Weights of a small GPT-style language model, trained from scratch on English Wikipedia.
Size: 2 heads of 128, vocabulary 1024, 8.3M parameters.
Architecture: RMSNorm after each block, tied embeddings, normalized queries and keys.
Training: a variant of Adam for these matrices, 160M tokens, 4874 steps.
Each number is 500 + 40 x the weight over its row's rms, rounded and kept within 0 to 999. Layers, rows and columns count from 0. Numbers have three digits each. The size before them is the row's rms in percent of the matrix's.

# layer 2 MLP gate, 704x256, rms 0.0853, rows 654-703, columns 192-255
102:506490539528470490458556568468498436464534514435497523478522518545440447561513459477499566512535509494488509513481536520514509398428537483565474474444448511501423537500478527482556548523503614
105:469555467486578533531496501555561496495516467491432514497509488502475462589556502514496520470528525423450506384538525497504514520564519482581499516548557480531553484533476478502522518502533544
092:513493484552457543561508526540562506543553539517461506464472529478442507490526491478490467546476505508497472483366543486472525474509539508547475476429509578467528581581501541515534532604549499
099:456486556521543531515533518504524548522507476476435484532441491541476464495516495484426565535571512477422562489483497426542534506596501474504555537502532526507499506491425490503498470557477582
104:539547552622505499537512438467485532583489456491482548524507551555521505515535470566520474483505518550557532431480584530547495462535569560441499497491455504495579556512513464525503572562477457
100:512445465502563544536513464530557536472501510482455532537492480558455520476554532493515509473473492472508540497429501523452554502571475426532526564503482424459472497573503483502538445385530483
098:539447488530525497469570469436501472464474477488565508510543528494477502419522485599487511612432528514511497515476540480493488447541460480485468469483492479451471552487424524541502513520558558
094:479538470521464452513522438477499542376567476450492521498459519437486503487482420539472588513506508455447460544448488540449572469563498564405555558410481523456473473518413464532466485521496517
097:419576499515486499560510480498504498535529459482487479598478490511463509533460519517591500451524544516538504466470440489504516475510535434459513503488536504575513515499480476499507577475537444
084:528534500493440493547447523576475437539455447459575477454556496538455518450463484537483470441507519546493499452486491547573545416472555466507450540478530487507415518564535561430492534464499497
102:540494530492538501525496546538464490538513541441472516522522474548507386515450531509565447496488552510508495417545515522501523515514533470550444523538476458494458619547515518498564506452468473
098:429524484499509514480481561564536478594582494496551507515502492600437464535466482502508499497552429513525481555507460559487510494506518402537470469517527433433512473520441546409420533566474505
102:504532501507451476501537503479512463492521497438561549529524558475464514508441487495488537547504503508425495500465590519540537567517515438466569524482470470457463552566457531443526511570452567
096:467559542516503566544510484526460549537540556490444501469474430483458386520562474478475523456539542416391496460557518443504483491521585474602533452511474471464546530536454593539546514512534541
097:522464506491578472536502499447458550475580539555432496482528551438493499510483566459530497432515577493448516470462544411495546500587477532529487577571541499464515526441534564490535577443519552
099:556524560493481534508487480467483430593484481563531566516476519522484485500589533474437442525546512496514488428440510525496492467527503557514502535555520471494521525473464485459531506519469544
092:475523494437500529574516406544483536497503531416467520507544536558469531501525541506503465498534456517437487535478480478506521527499490462452551492552515508477467492475525475500469482492470448
115:469442512458435510543518474531471454479538445486487504537518497448440477473492438444454565429480562414515484534469490508527519431530463495450543548468552508513483516580470505456526512515506576
099:484390452551417452475504526513491501536536394444550564519553513502448586501469474544505442518516520469450533568516506474499544477496575512497496518451498431538473617571475502440458513524517476
103:536465590467478462497503465461604475549503432550487467499455486489471488388508506435522510572446525494500469483512558518497505493534428480552518568537562550524476472476500465467468520532486498
107:538476556617518492535473505548502557499528508452537547549443465523537553481487439495540531475489592465530528492452479500466491489548471464468466549494574563513547484494512463474557519545509501
100:494497509498532465520509462488521537485488455482485540487433568446523490513448480528517530463433509526513475499427488493452561455459587506552490504527476497519503559526437523471522457509451574
086:540476546471419556469458518538477464563505521510522507643527515535504482504430459452506531451548497511510523495508517496428438519557540525487448462460475546451496532519469571464510473490457493
087:448611501517551518533494496494543476477504501510528505484505570470487546466545491478522507510511487443439521532507513576461515569543485502509554526469516516462443527494550502523511476495595491
095:513481504587495519572549511482547506530567513475486417445529485458459530464514511532491513497533539465489481446456539475515493535526539506523431445510558494443525506417426501468508482517550509
104:457476500467563494569525492494544514483511510477592474539412522446500492526517535492415602465532538463470473482466487504477535492573455541489487505551459592465493458503543556512580453550525501
099:440494482544453532533503505492521465516517428478580487573487458436424425491584535490417521511502524488518537523487459465501509447525520505495492515429504474463501514526490518453540499508512556
099:496634532499558499540502528440534488562492544485537479512524518525503499497484529498522551479513480478460590493469542496545576509534472592551522520541557524519471528489520506445517506508491455
102:489492482502544507535454565491524509466526494514503537513543561463515515530518450502419543478478556480457495508470488546486526482488468459465456501535533543479506460601437536462521494535477469
091:498540458481449509534535494467499470537557505540569462470582514512462555536472533545563523475457494514448589535524461516464507459508524456477482506425499492519518522558507510441433642502445480
093:515469577466469453505458528463483501547491514392514487508589544536492469472451510554471516522472506551455493501451498449487504459565485495578487529488548478484524514447484483495483486497488479
100:467475531450453424525483462529507502531603513494504405526493452511433437520473494511473552516506526513486524471539497479520466478508478467515458477388500507466516525518483501456477576501509555
083:464426523528459503555488509530476442553550503490502455451486522470428535528544478427427478503566526468502494539453558502525560525451538588501483431513572487567509525511513541514517511505565526
101:395513557500468535524522498483510515563554481483509533505551472519385503520531455538491453443537431522449548520562591460494514489516499515470504550500390495552415471525490584527465534553519585
096:498560572470464547603524550547515463511525437434566441528477546533425443453545484494464466501472587488463470488482468501499541522490519503598470467523489524490464511562496550485491501549482481
097:417506516537506584522602512522549523508514503519504570519508513485447503509436459438496430522458477513545443504521526518519546513428520434554457467592516456509460513521552477508524508502544485
094:469490548475472479517519509414513386496504470534431506531558512526499531485474462466513516490503512494474450500530569545454492452425535530537495461528613533554530533558489513497515478524455469
098:496496489542432420503477428443548471562533435549565481500477469436480491526518505485469417537568533542438543534408561498449525477535471479504463480527584522576518483562509518449493542564526536
097:484463536479553531490464499484572497524507474504460441549431579464509485454515452548507463489502587521484477502425535496452472527583522464478521554552576461512415493495463491467487490514441465
090:470544506439532518514461408557503520471543451517514514522452475479466443555530474484411555514487450491516469525484520476513555470518440524444472445457518616438434495469529516471502510564522577
096:514483491538522583509494481515506537491473454480462446556497595483431537532514484519473457476476465520448500498444525489436452555556539456543529537502462498434494535491455453479470511533464496
105:463522539482564504580479471467541550520516479533507475499476547519464428557578530569478542504494520466530437470442564503504435426530496461538534539554557493464540470481420532429484523550447509
102:490558526505455523481480497456466500542536480498519489525518486511443470487545490479425520516508516470445505477534446527424480441510509486492530540472489523511487465492462582493515526540493541
090:492455473479519439474493453448543451424466451468536494478536494457524430559457477489460556530499592489536446480474486514532474500486530451545487462480486477465502529512404549435570496524461521
101:449490486514477436493585556496518494516541521555538500492528473487467545578474514499547486526466512496502451521522510532472493499605493469478469519441535590494505484535494491498533491496485512
100:452513422532508514503477493490508543506530470475509523576469504475476415536556526512486545541487532473518490459541493473518538565581532511461472536427495486456404492542485492443585518495475528
113:459470450502456487543556480550535560467530467506446538536412517465466506514472492535503480461530523458539558474514521487477552453513503472459523581567458503479473556501494538455531442528468513
105:505450499532510545496515534495489471501504488440532524494571542480466504492483491522473528486581557441554509394400534553520579503481502470536447445514504470499566474492398499509587461509523538
111:532560494486492443511520541457486465440475527526505466498564511465486502499535462519461546544532476516536538529451568573434501561495530481521554523529512537528428493470463507496426553516549510
099:528421498547561469554487489494477526478531493528554502523506520469498518444528549483482553440599533511523516601485558458486509512539600557472453507428461489504506546492505523466474608500494554
# layer 2 MLP up, 704x256, rms 0.0811, rows 654-703, columns 192-255
098:528492485455531532516530509481553509517494511513504472505514518504540476472464581511513493438515469542593606452517487451470475532428566577528499503546464391543558546494575495534503498454505510
102:526406593480504489498446469482410531526492563503511453504448456556503566458417524501518506586516457544518492497463493461512475498540459525441472523526429466443492497429573522571501464505480507
103:465483453533502524588540548553469522548496496479441503474578547433518567447562473566516508492558500496485548514479466485490563474539508478482484516501466515533521508510510529590503457501506465
101:549533544395522489486489477417556470509486444474576470428522528575534438504483481486579509520468515471537508529577503501470496494496421487590456466515543477491498445551416537477446551531460466
101:534454496523584466504483520495449533508502483408477534463529480421503523501478501462486496488500531458539510470478513550461490441545552495515448452467473458548471513529524515471507466589509564
092:490529486526490544505488495574506479490513431456510452504477509476480517495440485506520511475523515493490490468559471473502495520543571485468469475525591553502541466493501567499443584499556566
102:476521506461487595458528462452457474518567443603519497503494518574474510503527518484441491460554527485458512521485500456485531559483451474425579556490480568503451507522468528496498544507513539
113:529429432512449409487487545544492515440548539508501518485549499427545581466488421474548527514468510430406476585497444529501477516533515554462496502444467502454435497514497435528450441480484467
099:433575550592503501447499551527433462510524463492527514429606505418548531440546471553453448463584483509521509445485496559447546480498471478431446473519537573517513495541561462545534490486556477
079:494513489419518510497517489501523457535515583456499534525520486432464511517480544454455540486472589443470479530467460488539510505517506501541535487422504533471498498528491515458514458499544478
103:447512463496444500506513508486600479507493465560539525478514561469511533462475478520498503553446489536510463562490553494485512572463558484585512454620531476547513455470508491520525501493535456
104:484488560539502455526576522495551558465563483532493520483534451467533452533520506538508518533475553487496439509515541564523498454469537528549426433391535475512528516500426507541500528491477503
105:514538457515526517518521443535546497538502486512586532466472513512518547426506383566469449472468524496550462559489508557494471486470476524397514466510464464600471542448456547525488487527480518
096:533476454509534502456479429471502483516453484530468465503494527543537557459495602534556481488524606506536606539548482527505530432555520507449526533516494509511513520459476502529539457531432487
102:556532428499515560489445518542511492444452452499542510510468511516474455530533431517520468489484509522551499576446481550478465503466563518483538495497459471476503513552495452474472405552444439
103:415485554497437495505531524479456526508523449451505516492548471464455598468417526515456496526489444564413478486457506539531469475528492444467552556507517543484489492445452531499453502559466487
091:506415494444483459499484515424515533496480469535460501460536467467514541535476530465537500483529515529457486485482508460464512517541474452533465577523544548547534468522572440467503565579484491
136:584490514399501511492533486499534479521502485474512521465517535495496543488473463433523500486497566506509449596538487558490507435490462475534611495405420474528416510514464438572510459518468475
085:540484474397492550475561460451573502500496501508484490540490486509468541558511489534549524513525526499550582542521510583486432540503435573537481453489525499499520531486465520534454530568445477
106:450578472475462503481504590499580433494462447482476491482432520480442471508516449432493504494469522465434484496501498519500551450406475488544520505569551483538544455573458479411460442516496563
105:485545528423437525487470489597469543580495531518469530479465506535496511482536553472443521438497409472453610472565457363498520535493485498488575499528493492518522524523515482464504484508496481
097:523617538529543515467551513422488536464478542476468489522532474543469463491484470538466466579515487487561520481488524555507435490542499515453488484500504474452486522501575541485586569508521482
077:487567450531585423472561524487482459421460481506468524428524514425512452468510552481480466552492577491506462489488474518489496438420498484550466477540466479494489461437501456507515494470537499
093:541503550583472481518450435521435505533532457476529428507494553478537500509563481459493451418526527497512466591448492569485465487508582560490527453470538545522447563527561458423518496546526530
088:469494520518479533499421527539472470568485525466501495500498555447489471551425467431501451513542483535491525482426518479469447551479541531493499513579451476486459470427545466433470507517498487
100:506426517426531523443446454469536517536443428559438502552588502556483393547501510477582456444536464555552556527550470414508499448476569456523483495476576459546456469493496604510521522539480472
102:491609516428562545541420491497516487574504498522437498470422474476517445467534484518483563498466494482476508533457545511529445473570443533473495523535571500442522560404522483532480481572483548
094:569545484505579459565477516516520494573488531431464486519475514493567530551505570532539551505473458453501591531447567550574545442570452568473486496522494496467549607501563469514514470458502502
100:515419567563505479521483483509474528449474477503487462500507476503483497443487550441482492472433531488514478517498516517528465448497472514539435544415489438455502571532488505500507565518480447
097:501529480409468460490518541455441509539569510550529492453550474552529498515501553578562507467491478516437546488492412438463460434496553452470471492457487500448547550488524501461516598559467539
098:433533535475429485471480523486473462538455473540520488487535521521434534527465480497492505479534474578400536505493439453430533473550475468520619497451464529561507486512483474539522511485456509
100:530515516542526544505561500501552476406452498474557568497507555477499545441495448478447450496515516494511518540462541461535533486468591466517501489534502429572552529565514522508475493501541518
087:520488502500532544483580397429584524510497511447532498518623403516517482601505527594625485487390436542489472552522481492550477423502490497505491558537496496506515538493500440497522470535482445
105:493495499545446514518468520527506470537449534513536485448535518488461568486527482508531472454483470508449507433484569502562539522506477581473458514516458490511486493462504437593448606525530500
118:446445461491482458433531512549501496475499503543450577489518510511521541507549519485442544536470432495483583442568536500489473485584508488469496557495586476539534562442417534505553491474512531
098:470465459455405466449481526512513440467490429513506518536418430487490462446519490397447558493538472438478498506487563396447533474489504503518511446467535529497582550601524463496425560460523545
098:491409512516517444513533527577474481462539517482473466482492489425527567538532572515571499490535552513480461554473503477417535467514568510483480411512511548564453567537487538521508496441470506
100:524499438545432505488484485509493514524531452472492548440513471428537548459471458476490441459472531518483447522508496453425547507508442550510480517498513451465445498531551489492457522470605570
103:534573474587535458521533531486435585441529470442530514511563491580446500522526547487442510599475457515509456437519507552471509433516489448530480501457462463471528528563530505472502518501551568
086:561476567546445560448510443440458458536565551545545507503513461522507529535456563464488494526557507552500507445494563512541491547521454530441507452414369511455444584561482439452442486499508515
097:489494516465525485481458484537461499523476539481470559521527480528520474570476432472435527561481473509489492463471493511584413542480536503485524532461430489484482543560479481503534398526461513
098:464514545573556537481544503548482473500550501491471600553381442484500503423483453506492420543503511469434416546434482553545495526514546506452519517458486494574466546508480541531549502487534481
088:466487524416459565486444517461503498537503491552513478495477520507535419519503476495527496494486520496539498431565485396570552439452486493522518517533537526576473495541512462476454522469416495
091:560516519564518445497522515471532461479460413456544502489526492541548523476481431499575483557531540537453503528525430470455526487521476475502458541519548444584467466527534495507546546460423518
101:450496517519456470453503488520487596507565490505515557504468488497445493501510523471466498586520441468532517463595464555480475517532480461502507567464554468449471461539518482422508544542532551
098:511536524493509530472568561468493469479498526505453454419471516581452539466505509554514446485520528544563544468460499496501481527466557483534553467589512450469568534497453491549536461483481520
110:471413473448480497495457526477532490472499479587436503471498548450508471500500600530561514493500515477528492438553502468521488473499418535561496573527569476463500486463492543514509565565498493
100:522508505525469484509514517472457416513521461569446501484495486471473432529462530547448514588491469547493539495544530432487545519479533446562473489510563539483490483524553527527503528492554492
109:492552540535520522501542491510495512496527506551530477459450513600549438555500508532498534515508535491566503483602437467479524561444562532548449543419511451479495540458491509520540534490468530
103:501421580533535516528439430481471582517474483526558543478451478451516512456527516494505482464520563482496497560491524485514550539487497559447523555506494505496483484411557488486505566466561556
# layer 2 MLP down (transposed), 704x256, rms 0.0517, rows 654-703, columns 192-255
095:432438505519521491491429436504483523434505545415498527467509514508484514431465488432532415439493498555541502502517460526523533535475462497520493527508482462435569566541485435460486530450543473
097:503405456441476502473486484427494492509485506516527525497455517564432533453471524534501495520516522556514446509546467462505445471463402498446481436443525473433502510503520539486454495443502521
098:482488444530557480478505583515504474522446532507512531431573537427477546500520523529568516616518523514512537477495536472490543412548485495457537486543502537502452609526487549532508475480570528
105:464487505486475538476449502458448494480518510501542535474525541517535455484519459556463491445535512432518531491525511436484504487489573543565409464538540582417625536578589512498564552495454483
098:543547545549561451528428476523490523450502479528523478512537475510529452437426480456479545591530437488504511487553523555558562503501506431484472456472464549534454519541486498490568474592435474
103:512419468469551527588575456515511478522553510528530462565396530508471473485505434445516451482511615470542509498464498447515497505509494570550481491478448526530533562505469496487471467522476513
100:506553520482537471483498489483523554521479542442481510516456583460516483500479544551535534488462519458445461489575453419532467463531482428539535524413507564477536474434554507481476448542440452
105:541441468470523493466495486541449538462548535501477561454569468451530466505506510482506541503535510453470508515419461445481535488466461510459522544442482557490466501474483472512452471498589457
100:475515553519530500479495495494443562500532494525470581484510500477530592455501482512481447537518565534527543488431467460527469467538423428492490586408521526549504552521500440486561499476435448
080:475457508490533582535458580587419551512528502438486542483474490481407460418528514488501536452533515473556547548478482514442552513485557483540453540554503559502536416427531532476480470493488552
099:464499574451483550538509476451576556481513478539518539463542494498447488499481446523473512518502473530486488492508589511504460574510539481554510499469468512537443474501499531535555512471464543
103:422474530446533510520498433477493535541549508485509544505606432509461447475450486516492474515515463536462494515444446578488539551463495487510447488484450447521544459538505584471465534484432518
103:433475504526486503470476499472478481483508449445494490513496445479473477546527482530523509488521449508497618473452517485461482538512485473490432466473461501612493476478541534468517500507467537
091:504503559497414514518573456482523527526477524504546452501490532519497518467488519488518500459478499488453498508650462460494548535482463548442602492465501501485539542465471476447567472474487467
103:455578553477472555477556452428559464485513451558543471474468546590579447505464458537491500454463494511483452521560514544519491483396439545519512453566517490500553503513461477589507441454446484
109:561507496486449428385501524481494432528484506466468474515469551457549547539501473466483535472551483409527489536516499606462489454511514470542544534528455520597538471489466541533430453508497467
093:535552572478440541527468534540467540535550435548547517518517472429415463494510487515434478557462491479395490379441508536502557440540488448438491547507480541504482499433469541463551523504546542
117:522501515437468490475546460536497490488423466575429514450487473486524503548553472460453498423515532501507398569535517468485522528498401487494478482485486483460480530492518481536517492480492556
088:511493547566408538487601526535521517480460455491526515524542470421496470492503510512440499546536500520531456404498552457552471487580464471466525461461534564547600510589496482485548426490498462
104:566575490459547483510437551522465573466497478504500499602524477450448490457536507536483447445515506530525475437401482497480512539480531452505532581520497576525500470463525506531535527539481432
104:498515529507458464497493511547539531449464507499470478541502546576502492490505546558441529446528534521499483522534380422474490440545447402551472431555488535561525546495508569451505465522378470
103:454502504464516491499520479526491571522532544520536536520561443561480490529434444506471458484516536403476463470477527499554495502437517562480535541564530485519483461527524543546530468554509584
079:451488517433479486530485528490494472437589532495525507482516456554507528490513536486432485486525477503484542574556496518535455513490524587545513535415450496448496482477538514479572504428523521
092:505483498478515491492528468557489484539508443544514512491470523450514474516526531481494487554530591515625510538436473552458490545519559495519498514471514463481504523554527410551509488416538439
094:513524472480489548491545497542443505459497595563476465481454535459521509440497458491512524455466560534562486523500476488438487459502477531510426459529471528479460517523531493519474529479558506
103:507484559482438501438503423467467549475474497510447521502414432497538550553426512393590506445473457443561440512500446426476515540476529513528589516461569516472527500544525483463456555452522502
102:474525478608454483427521508521548534507484481484488542488488518471515503466473526519444458523532492540478507462498494502498527502592435462516562477475483495500449528488542472565509526558488470
099:545503493496519482500481510497459538528542504431574467522518456517497552499515532507552453538392455505550560517502464595532496469487446558484524494508531528495510516476534416505480481515497488
090:499520582496500505512483521482534539451576470508498569499536474514529513505480496465513537498449488469498483460501489539503448583502504531633495587466517551507522518538468544474555473479516470
080:570474522520486478487509471608574435581473515477516498477464503449488532531558516479504469539463520448543507499451524435484520485557506519471528458574559525490443459491461515459435483569539460
091:534435515529526498391507518568429448527499486470468473508479467467500496541497522461501509537458470408495426460522452473542564482528490434471508496547516508534524430413471463451501451550541502
105:538463432572494507500552505499482449407458466522553536530494576502463469455531454517478561523528505546514548536498457567501545514550549508491515472495525399538506545557507486494554466492486583
090:526507446509532433473456519438483470485495548527498524547510470525530564445480511478506535450460400552505489446558486479468462525514531486398441498533441461477535521482491498524495566545478520
107:499492498465529423494471547420505509518509537545525484459592510486556570487559498491494524556513446466530455470432462447457460487544458555476509443643489479437498500521591426517555515482528463
103:433461482485452485478513516438477544510492542514459507553491517500479512504536513482489580474477468513490536453517559499465495453585478518455554520471476478490504556498413546506535489462505594
099:524509507530505463500514509525515435457447509495503492512471565547444516501492503512445482524540493539535526467461486495459498508468472565471538476425529457475527538535459468501445620407474417
098:448494538573462465440445471469552407463502530560466443495500444476401472529595578485472501545519561529443443529475474479506536487472480537451497500508542533508499500490481501451488493537452486
101:550518464505586482523468487495529571534548530532504524479589534510485532481511472444545560479490439525546453513575417577466438502466468504456514604538460496418424508497545426515430487464515519
101:498495487534436496556552562447403532484496515542455509462584582548497541504504524521483538586490466531503534528516494581428452522460546511496496536524505554482513444527541510536501454523478537
092:530494473553506529447467489527573478512495493519496476493572510511452548500459540528529453565473477537465556492486501587499527468539485414445524540479516473521498511472513413476499459466516509
095:466453444499551532464459507485488487601459507513506499484537453466472516541468523538585444535547454467486402478573485496514490455403566461484500504612490491504492457436457500451570472610464521
103:485504556477471571578503511466525551515485494537500470481491502414472480534524531520455604519512533469480475464459514485440526523496545484555464479562466473431554509559442473509527467490507550
090:508516484575440501492515463465474412422503528501488491495621457524457477501503458574500509429492496529505490495539461576509476494483502507483498491425475470537445527591513475515572492453528547
094:498542506513554483495516441451528404432511478467482468504517447499477507544474423562495517479540476545527461429500511557500476462535534516538450420462515550506485523533475484564481516456470533
102:524514477496457489505454474576456566558493504437535572543481494472541524547516477448506518510550473496560556455472422448476459493470564464558556479536488511486485406523524476482534520486599488
103:554458462593466479497511486560490486556524520486437500493493521497465504477515465475495571459557503544539556518441504468460535570490549479507462440587521495501458583584499531485471509491518464
110:537416519430477535452529498491467501461413521508467514549460496525484518600519519495503426519556476482452522478486506441496507535535470491450527559529475489508530579562406454576553508497478457
103:535536519413518515571562517577479545460489477518552504477515524494490527501580531545461484465465512533542481421494520584450479571526520437433492490509444538487494554588493549508514510544534509
109:469489510546501414542488560473478501453524460484484563508502502520547509502459445465454452476595459513450537538499462463483484532490443472543545497461437537522548508560553530514435499482531565
103:505494464452544557493429476443392486458526504515495496513447478432482433519468425536483509537474505435566473514517538489519476480533464523475487508543479521472452543541439487491527454504550447